config.yaml
n_layer: 11
d_model: 640
n_head: 10
n_kv_head: 2
head_dim: 64
d_mlp: 5120
vocab_size: 19163
activation: "tanh_gelu"
norm: "rmsnorm"
norm_place: "pre"
norm_eps: 1e-05
positions: "learned"
qk_norm: false
attn_scale: 0.125
bias: "all"
tie_embeddings: true
parallel_block: false
init: "normal"
init_std_qkv: 0.0152
init_std_o: 0.00323
init_std_up: 0.0152
init_std_down: 0.00323
optimizer: "muon"
lr: 0.0173
lr_mult_o: 1.5
beta1: 0.93
lr_head: 0.00524
warmup_steps: 200
schedule: "wsd"
decay_fraction: 0.666
decay_shape: "pow"
final_lr_fraction: 0.0
batch_tokens: 262144
seq_len: 1024
doc_mask: true
z_loss: 1e-05
train_tokens: 1461000000
steps: 5574
dataset: "wikipedia_en"
Each number is 200 + 30 x the weight over its row's rms, rounded and kept within 0 to 999. Layers, rows and columns count from 0. The size before them is the row's rms in percent of the matrix's.

# down: layer 2 MLP down (transposed), 5120x640, rms 0.0352, rows 878-904, columns 512-639
# up: layer 2 MLP up, 5120x640, rms 0.11, rows 879-905, columns 512-639
down878,099,216,191,179,238,205,180,202,195,184,200,176,191,152,175,198,187,201,198,201,259,223,194,293,198,234,207,242,200,161,160,188,221,179,225,213,223,223,244,173,167,144,217,211,217,211,173,200,179,185,199,189,206,213,211,238,201,145,198,158,203,267,217,247,170,219,214,188,215,179,193,207,190,158,196,221,198,186,178,210,243,190,200,191,186,179,169,169,186,200,193,191,211,206,220,148,222,259,205,198,198,206,239,203,212,196,224,231,150,170,272,204,159,213,197,165,164,230,209,178,150,227,237,192,226,178,214,179,193
up879,105,218,244,235,273,198,207,190,268,194,229,177,212,202,166,179,194,220,138,211,186,136,146,215,196,222,182,211,216,207,188,135,195,174,218,217,175,152,210,154,193,203,191,202,124,166,176,213,217,193,219,190,219,199,201,115,223,235,203,138,245,206,217,160,170,202,229,218,181,221,212,165,221,197,220,158,212,204,192,178,227,200,162,184,188,214,207,216,187,224,197,139,170,217,220,174,205,204,163,207,203,229,208,221,167,212,191,240,232,215,213,190,195,229,201,233,173,229,205,194,218,234,185,193,196,216,236,193,203
down879,101,141,182,217,169,175,183,221,204,177,187,198,191,206,193,191,216,205,216,203,224,231,205,229,209,202,219,165,176,203,148,221,208,162,173,138,225,215,203,206,200,186,173,205,154,212,245,148,227,189,196,186,205,185,178,197,216,221,196,231,224,255,198,209,169,202,194,199,203,189,151,210,155,190,195,151,225,170,150,235,176,200,225,184,199,174,165,186,215,211,177,272,232,175,230,196,239,205,209,169,225,238,179,164,243,218,187,163,119,198,180,240,160,198,220,137,205,187,182,183,194,219,245,280,188,215,220,226,221
up880,113,202,217,180,233,171,186,192,149,186,208,216,163,221,247,233,195,100,271,178,186,238,156,184,242,198,184,194,260,126,187,165,173,155,178,216,202,212,257,237,139,185,210,248,208,188,219,155,180,157,209,209,237,222,181,214,227,165,232,206,209,180,226,171,203,188,169,188,220,204,235,241,179,196,179,170,219,226,186,145,218,208,169,243,180,198,183,168,180,257,188,195,199,166,211,211,221,189,175,248,233,175,206,165,158,221,217,236,205,178,182,230,204,181,183,236,190,169,170,188,174,144,188,219,205,173,257,199,245
down880,116,218,184,226,186,213,243,165,178,185,228,158,199,210,162,208,192,170,223,280,168,213,187,148,185,224,185,192,249,169,250,199,156,242,225,160,217,227,140,147,196,160,220,172,222,254,215,208,193,146,191,238,247,150,204,180,156,208,197,177,188,193,215,176,199,212,195,233,219,144,217,169,180,161,170,242,196,183,204,185,214,218,209,195,143,203,209,286,180,221,210,171,209,159,243,189,155,197,186,186,209,172,227,203,237,174,191,214,248,248,186,168,242,223,224,205,200,190,225,228,250,242,216,210,190,212,174,186,187
up881,105,203,159,237,141,222,258,160,169,148,196,194,228,248,199,211,186,262,132,177,170,161,170,198,128,213,175,205,162,233,213,160,231,164,159,176,251,155,228,192,164,227,212,177,184,179,181,225,233,163,214,223,205,252,211,215,166,197,207,210,207,214,201,221,177,188,231,192,230,175,163,214,226,189,206,218,210,146,201,124,173,193,260,136,220,205,187,202,201,142,219,214,206,230,167,175,183,185,180,129,175,215,187,204,198,279,211,212,155,202,196,227,172,210,181,199,208,212,154,173,227,173,162,151,199,212,210,182,212
down881,114,212,200,122,205,222,146,224,156,192,180,206,155,214,185,243,204,184,175,169,248,234,215,179,236,178,186,145,223,182,183,213,216,231,162,179,175,187,202,193,259,164,171,232,182,236,190,152,203,213,149,229,174,204,209,228,186,189,186,193,264,175,183,175,205,197,187,226,150,246,187,178,220,178,198,156,170,184,204,200,166,177,175,227,215,221,249,165,228,282,243,218,212,162,174,161,202,191,178,181,209,242,225,190,174,202,252,203,278,246,189,292,233,199,209,195,229,190,178,200,193,190,216,200,145,237,204,228,196
up882,096,173,196,171,227,219,146,256,193,199,216,136,266,129,202,189,218,183,169,165,166,189,257,142,239,207,203,265,204,233,216,177,230,185,221,180,228,192,173,221,206,154,202,192,171,208,229,175,175,183,186,208,236,181,180,265,175,179,221,185,165,188,229,199,189,239,231,173,218,233,186,210,206,212,172,247,207,194,176,157,193,165,193,170,191,171,179,150,220,186,153,183,201,197,235,134,256,199,240,203,141,222,244,193,192,226,197,203,249,167,191,198,181,200,182,190,191,195,273,245,223,186,193,232,210,226,243,194,202
down882,100,116,188,157,255,237,154,286,156,168,196,206,210,175,151,244,276,201,149,141,246,163,248,238,209,183,235,242,205,169,206,142,254,177,188,215,222,207,168,222,230,183,200,225,165,175,196,203,191,204,165,219,239,144,240,234,141,238,193,201,209,197,201,210,231,197,222,196,210,216,207,153,242,208,197,246,205,255,202,194,181,193,183,186,194,148,203,192,148,167,204,202,196,157,248,148,178,163,190,215,141,231,191,216,214,234,173,200,224,217,172,162,232,174,236,268,242,233,205,263,217,236,233,219,191,216,176,213,237
up883,090,232,176,202,166,193,205,194,168,228,224,223,188,122,158,236,206,180,181,209,221,250,213,189,192,167,227,169,221,200,182,192,271,184,179,205,172,171,229,189,189,210,217,193,201,183,230,232,272,220,213,210,139,192,149,224,130,219,204,206,190,199,162,194,189,217,251,193,197,226,207,224,182,207,179,187,225,209,187,191,203,211,171,183,187,219,174,198,231,186,204,163,256,172,179,129,215,178,168,171,216,204,212,239,142,217,209,161,182,193,229,118,199,167,187,203,221,223,292,209,164,230,231,204,237,128,163,239,143
down883,082,214,205,194,286,221,156,225,198,172,231,177,212,203,254,192,226,219,156,184,207,153,216,199,163,221,185,266,218,197,202,221,151,157,167,239,185,211,186,249,176,132,154,243,155,180,159,159,170,240,175,171,233,202,238,224,213,212,202,178,211,158,173,254,179,222,179,153,235,235,215,194,190,247,162,182,194,181,181,225,214,232,207,212,214,142,205,251,215,217,157,210,159,262,180,275,198,204,190,232,206,236,205,153,204,215,211,257,148,224,195,226,178,216,243,207,188,194,148,236,236,182,169,174,163,198,161,156,236
up884,098,177,185,161,261,213,216,199,172,233,187,178,223,193,164,206,154,204,191,235,187,209,185,202,223,200,228,203,159,207,193,254,222,184,197,193,238,187,192,207,192,259,224,219,183,253,202,179,185,230,198,218,153,236,215,226,279,192,185,200,192,226,194,185,230,183,170,213,239,162,188,203,176,173,230,221,239,176,216,186,181,204,168,273,198,167,199,125,149,220,198,135,193,238,211,178,147,203,199,174,225,238,141,182,242,135,208,202,202,176,232,234,240,259,160,219,229,198,235,166,191,254,238,170,204,185,181,212,209
down884,091,176,222,228,210,183,196,235,162,187,207,227,160,129,218,240,268,155,238,152,218,179,165,217,191,172,168,173,287,222,201,169,191,215,169,205,190,196,235,164,163,218,253,215,175,130,169,180,198,227,216,195,194,197,215,246,205,183,190,252,190,169,171,194,234,193,216,228,162,216,195,183,200,186,215,225,173,160,211,175,233,186,201,162,187,234,197,243,206,156,176,295,221,219,223,196,195,187,197,233,210,198,144,213,190,202,245,194,186,185,181,138,258,181,240,190,132,211,132,213,175,139,175,210,191,225,177,223,184
up885,089,185,187,232,214,204,217,223,220,198,206,193,216,230,183,201,242,229,187,167,226,187,104,232,144,202,186,181,147,245,232,192,198,169,146,224,242,187,155,189,208,190,251,183,247,241,170,186,165,209,214,184,149,218,205,168,139,192,164,205,194,191,208,235,191,184,211,206,248,182,167,233,179,251,185,189,193,231,207,229,220,207,204,253,195,158,209,147,146,216,177,214,222,264,144,176,180,227,289,163,225,169,194,195,190,184,221,217,203,211,209,183,215,181,199,198,251,187,217,189,262,256,151,208,172,163,172,165,180
down885,090,244,212,188,219,246,176,173,163,205,195,221,190,215,180,198,227,230,208,195,218,212,204,165,126,211,163,216,249,235,191,201,212,203,180,146,256,162,157,227,209,228,214,210,191,183,172,138,177,194,191,208,247,237,233,227,168,174,231,246,176,189,183,207,215,202,174,183,199,263,228,201,160,124,211,171,181,187,215,209,189,190,169,239,176,165,157,194,200,221,139,153,163,186,172,175,186,201,197,188,187,204,180,202,153,195,221,190,212,163,203,210,185,210,165,200,208,222,247,216,149,189,245,180,165,155,170,191,198
up886,107,210,142,189,214,174,191,147,165,243,192,192,198,213,197,189,233,143,169,255,129,166,143,193,193,150,218,205,228,217,213,215,161,197,227,230,227,216,174,236,177,207,211,192,165,205,250,175,244,172,203,251,176,213,223,184,207,211,174,213,194,176,168,227,171,191,173,216,191,218,172,148,196,195,202,207,186,163,188,175,190,197,161,212,217,182,222,213,209,222,227,216,215,215,186,232,158,216,124,207,216,211,188,202,153,200,169,194,215,199,229,236,206,237,235,220,188,153,218,137,223,266,151,217,166,164,199,138,241
down886,111,207,222,202,223,228,171,179,222,196,233,203,181,181,201,163,215,171,242,179,216,164,203,182,270,193,166,160,217,184,234,210,145,207,216,203,181,217,159,161,204,182,151,166,187,231,217,203,209,179,201,232,227,148,232,201,203,205,202,232,165,165,222,196,229,197,198,215,193,190,174,214,196,209,198,190,156,233,186,175,242,198,212,196,235,185,201,169,167,198,170,216,212,181,194,188,184,192,203,217,174,257,222,200,256,213,184,168,263,210,215,180,159,239,232,239,203,183,249,201,193,128,113,216,152,267,171,180,152
up887,101,222,221,197,225,212,221,220,191,189,193,253,198,220,231,205,193,230,193,201,215,248,160,212,252,245,170,192,238,284,182,169,216,172,203,203,202,188,246,213,214,189,157,202,127,174,169,231,180,180,230,140,200,216,190,167,222,238,211,181,224,193,194,185,242,218,217,222,223,236,208,220,179,263,187,214,176,164,156,176,219,187,237,225,185,209,251,232,174,258,159,184,256,169,253,203,252,161,225,221,195,231,227,144,189,215,234,247,184,201,168,225,247,171,182,202,230,192,222,159,193,192,204,241,226,251,173,173,193
down887,106,202,121,225,204,230,197,205,215,191,193,226,183,203,157,214,233,172,190,229,188,221,201,175,203,144,230,250,186,246,138,192,198,178,198,244,211,222,189,212,245,188,167,221,238,239,175,235,210,204,215,189,148,168,187,238,184,234,127,215,232,221,216,182,203,252,195,184,185,179,187,218,182,272,227,163,215,188,217,228,183,169,201,150,139,182,220,229,172,222,210,130,207,178,199,214,174,207,244,211,217,195,221,245,185,200,163,198,166,168,247,230,175,226,210,165,175,216,166,192,182,209,188,145,228,167,243,212,198
up888,088,208,236,196,231,177,186,187,148,175,234,197,219,248,213,220,220,196,185,137,130,217,184,184,122,209,183,240,213,208,209,208,206,232,191,162,189,178,164,164,196,232,246,202,195,196,220,194,237,243,227,246,191,162,229,203,227,175,175,237,228,188,213,172,232,218,226,212,217,239,167,174,205,174,228,229,212,136,195,267,217,239,210,197,217,150,181,177,184,178,182,201,243,181,272,209,212,198,181,218,174,170,231,210,181,211,208,250,157,264,184,165,251,226,194,187,191,203,170,191,183,171,164,211,176,180,125,166,204
down888,099,247,186,208,258,240,237,233,195,189,189,171,234,228,166,243,243,228,183,186,203,212,217,186,172,190,203,192,245,170,218,171,202,195,166,172,205,194,232,182,150,185,235,213,146,218,213,226,216,235,211,176,209,172,213,217,180,202,243,213,236,178,161,171,224,165,169,168,240,167,235,172,291,212,197,247,254,232,236,212,212,180,205,239,215,202,140,245,187,187,202,172,179,202,202,256,147,195,170,189,231,217,196,175,217,182,212,198,178,194,162,204,231,221,185,182,244,245,186,240,226,168,144,247,210,169,188,162,264
up889,107,182,166,185,212,223,230,206,189,204,170,172,173,201,131,285,211,243,186,195,255,228,213,265,188,242,194,198,232,175,203,171,180,200,236,208,222,210,223,248,185,226,182,206,213,160,183,207,181,191,209,163,178,268,168,216,194,195,177,200,178,210,168,166,195,192,191,142,236,182,269,167,191,191,208,228,201,261,167,207,215,197,243,138,154,154,233,205,215,138,186,228,231,190,167,202,231,203,204,150,188,206,162,217,157,167,209,218,209,184,253,172,181,165,249,175,193,177,224,205,101,203,248,184,217,194,194,261,173
down889,105,203,201,195,208,205,214,158,246,206,184,190,201,202,208,167,228,214,183,201,220,227,177,177,218,155,191,219,237,161,172,122,229,211,181,183,160,229,224,194,212,228,117,206,240,242,108,217,193,183,163,219,182,236,240,183,174,216,163,172,195,185,178,196,171,223,209,172,143,194,189,192,200,201,200,175,249,174,158,177,168,163,209,189,225,250,246,207,207,209,212,229,171,164,191,191,249,170,218,173,195,196,227,112,179,231,215,167,224,168,216,112,134,211,229,212,170,253,251,237,242,209,169,253,212,191,174,191,217
up890,111,221,262,191,197,214,233,195,262,213,222,185,234,202,169,220,181,199,245,173,219,221,223,213,210,260,174,213,228,199,192,166,182,261,193,177,206,244,184,252,179,183,207,174,184,187,240,169,172,204,226,207,148,267,243,234,191,207,191,162,214,203,176,151,223,220,241,238,191,206,212,188,188,183,191,210,259,174,128,185,199,230,193,201,180,191,280,160,197,213,169,184,179,255,170,214,215,211,179,182,203,205,171,208,214,208,169,230,216,232,228,198,146,190,184,249,189,217,220,239,176,174,178,185,198,220,258,240,181
down890,101,167,215,186,236,209,208,202,223,176,210,186,184,214,187,207,208,196,170,206,200,160,140,197,217,152,170,180,182,234,185,177,194,206,189,213,231,217,190,203,207,102,205,190,168,213,190,252,214,194,231,167,147,226,229,215,159,236,213,152,179,137,159,179,193,167,236,168,197,168,155,152,223,178,151,179,222,209,153,260,206,232,252,166,228,231,182,160,196,262,184,167,216,152,231,125,185,196,212,253,201,208,202,177,165,199,219,178,195,209,258,247,167,188,199,214,179,176,194,229,205,256,191,159,238,260,215,236,214
up891,099,197,226,223,265,229,274,211,158,203,183,138,182,251,172,171,213,183,195,190,225,181,257,155,194,212,255,191,211,248,183,195,204,202,203,237,177,159,186,209,213,252,193,217,166,168,153,243,158,185,222,174,190,208,168,139,159,153,195,234,233,194,185,163,219,204,206,165,221,133,139,168,195,199,186,216,218,246,224,212,202,188,133,221,206,208,213,205,232,186,165,211,220,220,199,217,201,165,133,204,172,175,213,243,136,190,212,240,191,177,207,220,191,288,219,186,217,186,191,233,190,191,207,199,185,159,188,210,230
down891,101,190,224,188,167,168,203,195,231,139,222,175,163,200,232,189,188,174,226,184,210,199,188,217,249,171,159,133,236,243,183,170,247,199,204,225,195,222,223,181,178,207,224,165,230,249,190,192,177,214,166,210,225,216,189,213,217,204,219,220,168,171,203,201,252,140,213,174,187,276,204,229,187,225,190,151,229,223,179,224,148,237,190,217,194,205,213,206,190,194,169,188,167,192,194,249,225,236,222,229,227,236,180,201,231,157,225,252,227,201,137,173,215,216,144,195,173,157,217,267,209,249,171,183,151,251,184,152,160
up892,092,243,208,185,149,213,180,191,246,186,193,202,229,142,233,188,195,209,229,166,186,196,162,241,213,251,163,232,166,154,176,182,213,236,216,222,177,208,190,200,221,129,227,203,203,211,252,205,190,173,183,150,231,217,185,172,192,235,154,267,172,210,186,227,180,192,221,226,181,193,181,192,230,184,162,214,208,190,228,167,209,234,212,239,200,232,169,225,182,204,199,192,168,222,127,174,259,198,166,213,217,194,231,209,218,171,147,240,185,190,188,205,238,163,179,159,184,229,243,188,195,165,183,291,151,233,169,221,195
down892,091,237,196,230,192,206,211,180,183,175,249,213,221,170,243,194,209,186,198,238,175,180,200,226,253,192,247,252,213,227,193,173,176,152,182,181,197,184,223,181,228,196,129,156,223,211,224,243,251,239,221,211,228,218,196,179,208,180,160,208,210,265,170,182,179,191,188,191,173,206,190,197,140,138,217,160,188,219,158,201,232,180,177,216,168,207,158,202,190,200,218,254,187,138,200,243,135,185,189,134,201,232,221,181,174,187,183,200,215,164,211,215,141,160,228,207,196,184,226,165,199,197,199,200,184,211,169,192,217
up893,108,244,237,206,177,190,232,224,200,219,193,211,196,209,237,190,164,177,184,228,245,242,221,213,206,190,180,151,183,225,215,184,185,194,198,213,241,230,164,198,230,228,148,222,199,204,144,236,218,118,192,193,189,202,179,163,195,207,247,183,221,151,202,204,214,123,227,190,174,242,202,269,208,236,185,183,215,184,218,198,186,201,206,211,242,235,213,199,190,227,236,186,214,217,206,204,180,234,224,203,222,230,193,190,185,133,176,203,215,191,202,189,168,247,220,244,214,181,246,173,172,180,199,207,199,165,219,150,192
down893,109,223,164,190,212,222,150,173,210,198,192,179,167,177,206,182,200,220,240,136,180,249,222,189,199,225,203,163,200,152,171,246,242,253,176,228,183,246,236,208,151,201,195,231,235,179,211,185,255,202,180,232,193,207,201,160,211,126,166,232,199,168,218,181,150,226,209,129,235,222,189,182,215,218,205,211,191,231,290,275,183,201,203,216,179,178,263,194,214,182,209,194,181,168,209,174,181,202,208,195,229,167,215,181,234,200,206,180,216,230,216,211,240,198,239,239,178,179,177,188,236,216,210,248,244,164,230,181,197
up894,081,249,166,197,187,224,245,211,229,187,233,196,220,201,143,213,230,223,222,249,155,176,197,247,166,235,200,206,210,202,211,192,190,204,159,203,231,143,219,183,256,227,233,190,253,199,215,190,199,219,171,161,145,261,147,181,163,215,199,169,198,187,173,169,240,130,226,179,161,228,204,219,216,238,222,161,203,172,184,189,235,205,226,188,150,199,205,224,162,162,152,193,195,228,185,188,204,234,187,236,224,227,193,190,218,231,166,237,215,236,194,202,230,167,197,159,217,187,181,191,206,218,203,267,151,207,217,278,227
down894,078,220,234,234,223,188,197,230,209,204,182,215,197,194,172,232,201,215,181,236,204,248,224,198,250,149,160,242,174,192,127,213,193,182,198,252,205,244,236,215,180,191,204,169,230,269,146,183,259,155,139,163,157,168,161,175,196,175,179,201,188,192,202,224,155,185,221,212,126,160,246,201,226,132,169,199,220,168,216,214,188,190,169,205,212,174,236,226,209,175,178,217,230,160,168,193,189,223,159,207,200,195,170,189,193,181,228,126,223,221,206,201,236,198,181,184,216,173,200,233,152,188,253,206,194,230,214,151,161
up895,096,222,228,166,172,189,188,204,201,227,202,185,189,204,222,186,139,215,223,197,184,141,212,163,273,222,209,217,176,166,165,222,191,215,174,127,181,222,223,151,238,191,138,173,179,184,224,224,144,213,224,149,186,209,248,192,242,220,197,240,243,187,176,232,229,178,220,178,197,215,191,181,230,202,145,215,204,172,219,163,208,187,229,209,191,240,193,145,199,114,191,154,189,217,235,251,181,218,247,117,180,210,207,178,243,207,222,206,174,172,184,145,167,240,185,213,222,213,215,223,247,216,271,206,223,214,210,196,150
down895,091,202,228,236,179,219,202,200,247,211,188,178,207,213,174,218,206,229,214,225,202,242,215,224,169,172,210,182,185,182,255,194,194,176,224,167,207,166,189,177,159,203,200,197,228,192,216,177,254,229,216,228,214,177,231,207,205,180,195,212,207,229,224,210,234,204,174,230,185,178,178,167,223,126,178,235,200,173,179,230,205,211,225,256,195,176,174,148,228,242,176,187,201,219,213,191,220,208,185,209,186,165,232,174,222,239,239,250,188,255,208,187,201,207,227,158,210,167,182,179,170,215,202,211,269,184,201,229,199
up896,094,183,179,193,175,189,253,194,190,220,145,262,188,178,202,199,158,206,209,217,216,141,206,202,141,229,155,223,237,196,227,194,162,198,201,136,196,153,159,194,237,190,138,204,226,151,214,165,171,223,244,174,187,178,184,186,208,223,210,185,210,204,204,234,221,250,234,189,175,230,211,210,168,228,204,219,226,183,180,174,185,209,201,212,214,189,167,219,228,194,205,161,190,166,148,188,179,212,215,192,212,238,172,248,222,198,230,240,202,198,224,213,214,248,178,165,201,152,219,175,162,178,213,231,204,173,221,205,197
down896,091,212,257,237,223,183,179,181,171,192,263,174,180,213,233,201,247,194,162,171,196,236,239,220,265,187,221,230,175,164,167,183,241,207,157,257,190,216,212,150,194,195,196,240,194,161,153,222,198,157,192,192,184,196,209,163,253,171,195,239,172,216,174,223,207,206,103,228,181,223,123,202,186,146,162,155,193,215,202,263,209,231,187,173,218,243,261,230,211,236,221,206,191,227,271,190,181,177,237,254,218,195,173,203,222,207,217,215,192,181,194,193,171,229,227,230,170,232,208,204,208,239,211,225,185,249,164,249,176
up897,097,213,265,247,229,150,203,184,216,218,224,160,171,201,227,189,209,189,180,195,207,258,196,192,203,240,195,194,158,225,191,264,208,219,244,232,181,230,234,183,187,247,176,210,186,192,177,221,206,245,172,278,188,220,213,170,180,188,225,221,210,121,176,231,155,160,216,170,211,172,212,149,200,243,226,216,174,208,227,211,180,182,236,214,199,196,159,231,121,191,197,247,203,215,159,155,236,172,233,196,234,166,171,165,201,226,128,249,181,182,232,172,151,175,220,229,247,232,250,225,197,208,248,183,143,179,186,170,220
down897,103,265,194,224,200,185,154,243,222,255,183,195,195,195,200,164,215,240,183,212,223,147,186,208,184,249,241,168,155,167,223,173,218,239,186,197,222,191,165,194,230,221,236,198,177,267,187,216,195,204,249,260,209,179,198,226,242,218,192,184,204,197,207,194,215,211,146,187,180,231,237,209,198,203,197,185,234,177,207,179,215,222,136,226,212,186,226,173,190,150,155,150,266,246,176,190,204,212,195,181,166,195,189,239,188,235,136,199,216,214,238,166,189,238,157,235,166,201,193,183,206,163,170,242,173,193,220,158,203
up898,111,179,223,163,156,213,226,208,220,207,231,187,200,231,215,200,166,151,226,196,189,173,208,197,238,195,215,237,169,154,214,182,196,195,185,184,165,198,234,200,197,152,202,169,211,186,251,142,150,179,180,194,240,217,120,197,236,199,187,254,194,223,198,257,155,189,235,202,166,186,177,210,160,167,219,212,235,202,230,187,235,195,184,164,170,202,216,149,140,157,184,248,194,229,235,180,200,158,177,188,191,246,213,165,239,198,181,206,192,217,219,253,271,233,176,200,185,237,180,228,187,216,229,202,199,159,178,214,196
down898,103,208,202,200,158,227,198,227,216,224,200,241,183,217,239,173,234,170,233,189,207,210,154,219,199,169,214,198,157,212,184,172,215,147,220,200,102,160,165,165,212,133,182,185,232,215,258,204,248,187,266,244,200,229,181,182,166,232,167,263,197,172,178,212,237,230,193,210,185,222,235,210,225,207,192,167,194,239,258,182,266,165,194,201,161,165,190,195,181,163,182,209,223,171,242,174,165,147,230,106,197,236,215,199,193,226,209,192,153,237,214,156,224,190,207,184,156,193,226,224,169,194,234,157,219,195,224,233,186
up899,104,206,231,211,178,206,208,230,240,144,199,257,233,169,179,253,176,229,193,215,171,221,202,193,234,258,155,185,176,160,194,208,251,225,227,225,202,225,227,207,173,229,176,228,231,240,205,191,184,209,140,247,176,200,215,193,245,271,198,188,221,171,168,167,257,187,163,189,228,248,212,208,235,188,211,199,215,154,190,217,176,208,203,211,242,208,222,197,205,248,174,223,255,259,167,174,198,240,237,240,182,178,214,179,166,178,204,180,217,232,202,240,212,234,183,139,202,204,188,189,134,202,247,223,215,193,232,156,262
down899,096,222,212,214,219,167,232,149,175,157,146,183,169,219,226,190,169,192,190,202,192,199,191,186,200,209,158,214,201,188,225,188,159,263,233,161,182,181,192,217,198,193,144,213,200,173,199,160,213,171,190,201,283,202,217,177,233,213,164,157,144,160,238,230,199,221,182,190,209,197,170,161,213,146,179,210,283,206,167,241,218,222,192,207,200,191,224,139,191,230,167,217,229,192,203,176,192,218,187,181,199,183,227,175,200,162,178,147,216,193,197,172,186,180,198,185,154,235,200,234,186,229,168,256,180,181,203,191,216
up900,136,212,215,182,201,167,211,184,183,182,169,168,204,186,258,172,190,164,201,236,236,202,214,166,185,190,134,238,195,172,189,245,235,173,149,196,179,173,177,203,191,155,212,152,220,164,152,230,210,182,243,158,179,195,198,193,202,231,215,221,226,167,178,221,221,190,207,187,213,200,221,190,288,143,186,189,197,221,152,165,211,200,217,201,193,181,176,214,203,232,265,148,242,172,218,218,178,219,156,174,182,208,194,176,191,202,220,190,183,173,219,159,211,236,252,230,210,236,212,206,207,202,175,203,176,164,209,151,201
down900,143,175,203,213,155,160,237,221,184,180,238,169,206,216,193,192,238,235,195,227,170,225,248,177,201,143,147,136,216,207,155,186,235,205,202,183,161,192,231,144,232,137,191,144,179,201,225,191,237,199,255,233,217,183,183,194,211,247,193,203,204,178,223,169,213,249,192,191,206,219,251,178,229,194,251,185,269,230,215,204,223,173,206,206,187,189,231,159,220,189,173,178,202,205,219,236,216,153,164,214,199,161,176,189,237,244,184,200,215,181,239,193,202,200,222,249,211,225,213,267,248,196,120,194,175,178,232,260,150
up901,106,212,240,286,170,133,171,205,153,200,186,156,166,165,127,231,229,278,188,215,227,205,245,196,212,216,228,225,118,218,185,176,153,201,145,210,237,193,234,227,131,225,213,194,163,186,167,182,206,184,163,170,177,159,234,224,199,237,194,216,257,218,186,196,214,184,176,256,159,207,224,173,170,137,246,180,189,174,154,225,223,188,188,173,158,142,196,204,192,177,163,171,168,217,212,164,245,172,237,213,207,205,214,190,173,192,224,239,223,182,215,204,190,243,172,222,231,195,207,215,194,220,227,199,166,207,215,207,220
down901,109,172,206,244,213,209,144,146,193,232,231,165,140,187,141,137,180,186,220,172,195,211,206,192,166,167,177,215,204,240,227,225,179,205,212,268,231,197,200,232,195,229,239,199,223,203,217,191,216,200,186,173,160,180,186,189,216,219,195,169,208,221,187,183,121,219,228,233,173,222,212,189,196,141,189,223,182,268,192,216,219,225,180,225,167,198,203,220,231,179,252,206,197,188,204,199,153,193,218,209,230,224,223,227,213,151,170,215,159,142,230,192,180,253,242,154,175,202,158,200,180,199,175,234,259,181,183,127,208
up902,052,179,193,216,168,196,220,181,161,224,198,204,215,228,203,180,177,219,154,163,211,212,287,180,196,144,169,167,248,169,197,230,215,254,258,168,188,224,221,203,191,225,189,197,187,206,180,230,189,179,230,205,215,219,194,205,239,196,153,206,209,146,135,229,212,286,178,199,185,165,187,213,200,198,226,166,234,250,211,176,248,193,200,215,167,223,225,203,272,198,170,170,224,218,221,212,212,183,219,171,235,177,191,173,190,199,218,161,226,213,188,158,196,192,256,178,165,177,202,167,181,162,188,181,197,204,173,192,185
down902,056,188,163,229,196,209,226,165,213,184,187,184,187,237,214,180,178,200,200,192,139,198,181,201,126,162,200,198,217,194,240,242,133,161,184,173,221,162,215,189,253,197,261,230,165,204,147,181,186,195,191,195,203,239,236,203,186,237,176,193,211,188,117,222,158,201,202,180,211,219,185,219,195,178,202,206,219,191,186,171,173,250,167,232,206,209,167,139,146,271,229,164,214,220,151,252,223,216,246,235,214,212,213,175,185,260,191,189,190,208,199,207,157,177,240,176,135,227,137,214,202,205,252,211,178,177,197,247,212
up903,098,237,207,241,191,170,209,204,170,201,224,253,209,196,223,180,194,200,193,162,206,171,189,196,197,189,182,218,187,247,177,141,156,220,247,152,195,225,115,157,197,168,196,179,204,185,201,219,170,173,229,245,184,217,202,219,252,162,229,193,253,186,176,241,226,131,231,140,188,159,167,191,209,198,194,189,187,199,209,220,164,205,201,180,168,252,167,184,159,209,219,188,223,170,172,193,161,202,210,222,226,178,175,176,195,221,186,223,226,159,226,186,185,210,249,192,239,217,164,199,243,212,209,197,201,167,213,214,165
down903,106,202,208,211,176,218,190,158,139,188,251,153,154,191,261,204,193,155,149,214,192,228,259,223,215,169,156,225,247,210,227,226,178,234,234,135,156,211,199,201,208,238,190,193,230,178,204,229,191,175,157,164,230,212,239,184,206,160,170,183,219,177,142,190,225,225,146,156,195,175,237,194,236,144,206,225,187,187,168,171,114,157,192,157,184,217,249,146,165,170,225,206,224,156,237,217,159,184,226,177,176,223,239,248,172,183,229,198,192,237,177,203,205,215,274,227,193,196,164,242,195,241,170,208,212,224,211,225,259
up904,103,185,153,175,166,206,274,217,87,211,211,254,185,173,252,212,200,195,179,175,174,218,199,267,178,206,171,237,242,205,121,169,229,209,245,214,170,228,162,154,214,231,227,173,166,202,209,189,232,225,192,169,184,217,200,161,193,197,126,229,223,185,165,212,191,152,223,205,234,206,172,188,246,230,182,191,177,165,150,240,160,249,201,167,234,252,187,190,258,151,174,164,211,231,180,207,209,200,159,175,156,194,200,202,168,179,189,187,188,201,168,198,233,225,223,172,215,200,208,205,179,176,215,203,176,182,197,200,235
down904,096,200,232,225,183,181,194,167,254,202,218,197,156,165,231,196,223,207,214,145,210,231,208,261,219,211,194,239,175,183,237,221,159,154,167,224,218,187,185,199,160,197,238,247,211,173,214,174,193,237,190,194,217,228,162,196,213,184,211,192,207,240,197,206,187,209,228,266,257,255,225,254,188,217,168,225,141,236,201,158,192,212,190,227,246,207,156,208,227,195,161,187,230,235,218,190,160,241,185,172,176,181,233,228,186,278,170,186,196,191,174,197,193,179,199,244,186,240,154,208,182,237,221,239,192,244,176,142,179
up905,114,212,180,238,153,226,250,202,210,202,184,181,223,212,173,147,200,172,222,199,196,206,148,197,184,240,170,212,181,244,122,188,186,223,210,223,224,218,186,214,214,192,195,183,208,204,222,159,140,212,230,231,180,223,195,161,166,248,204,194,159,166,156,172,216,177,198,214,167,244,186,167,190,211,210,224,223,165,237,149,237,260,186,157,242,279,222,168,186,233,194,205,223,177,171,204,207,167,207,176,228,174,173,202,195,196,210,237,218,184,186,158,229,183,199,213,237,214,218,239,163,239,198,175,231,198,225,186,201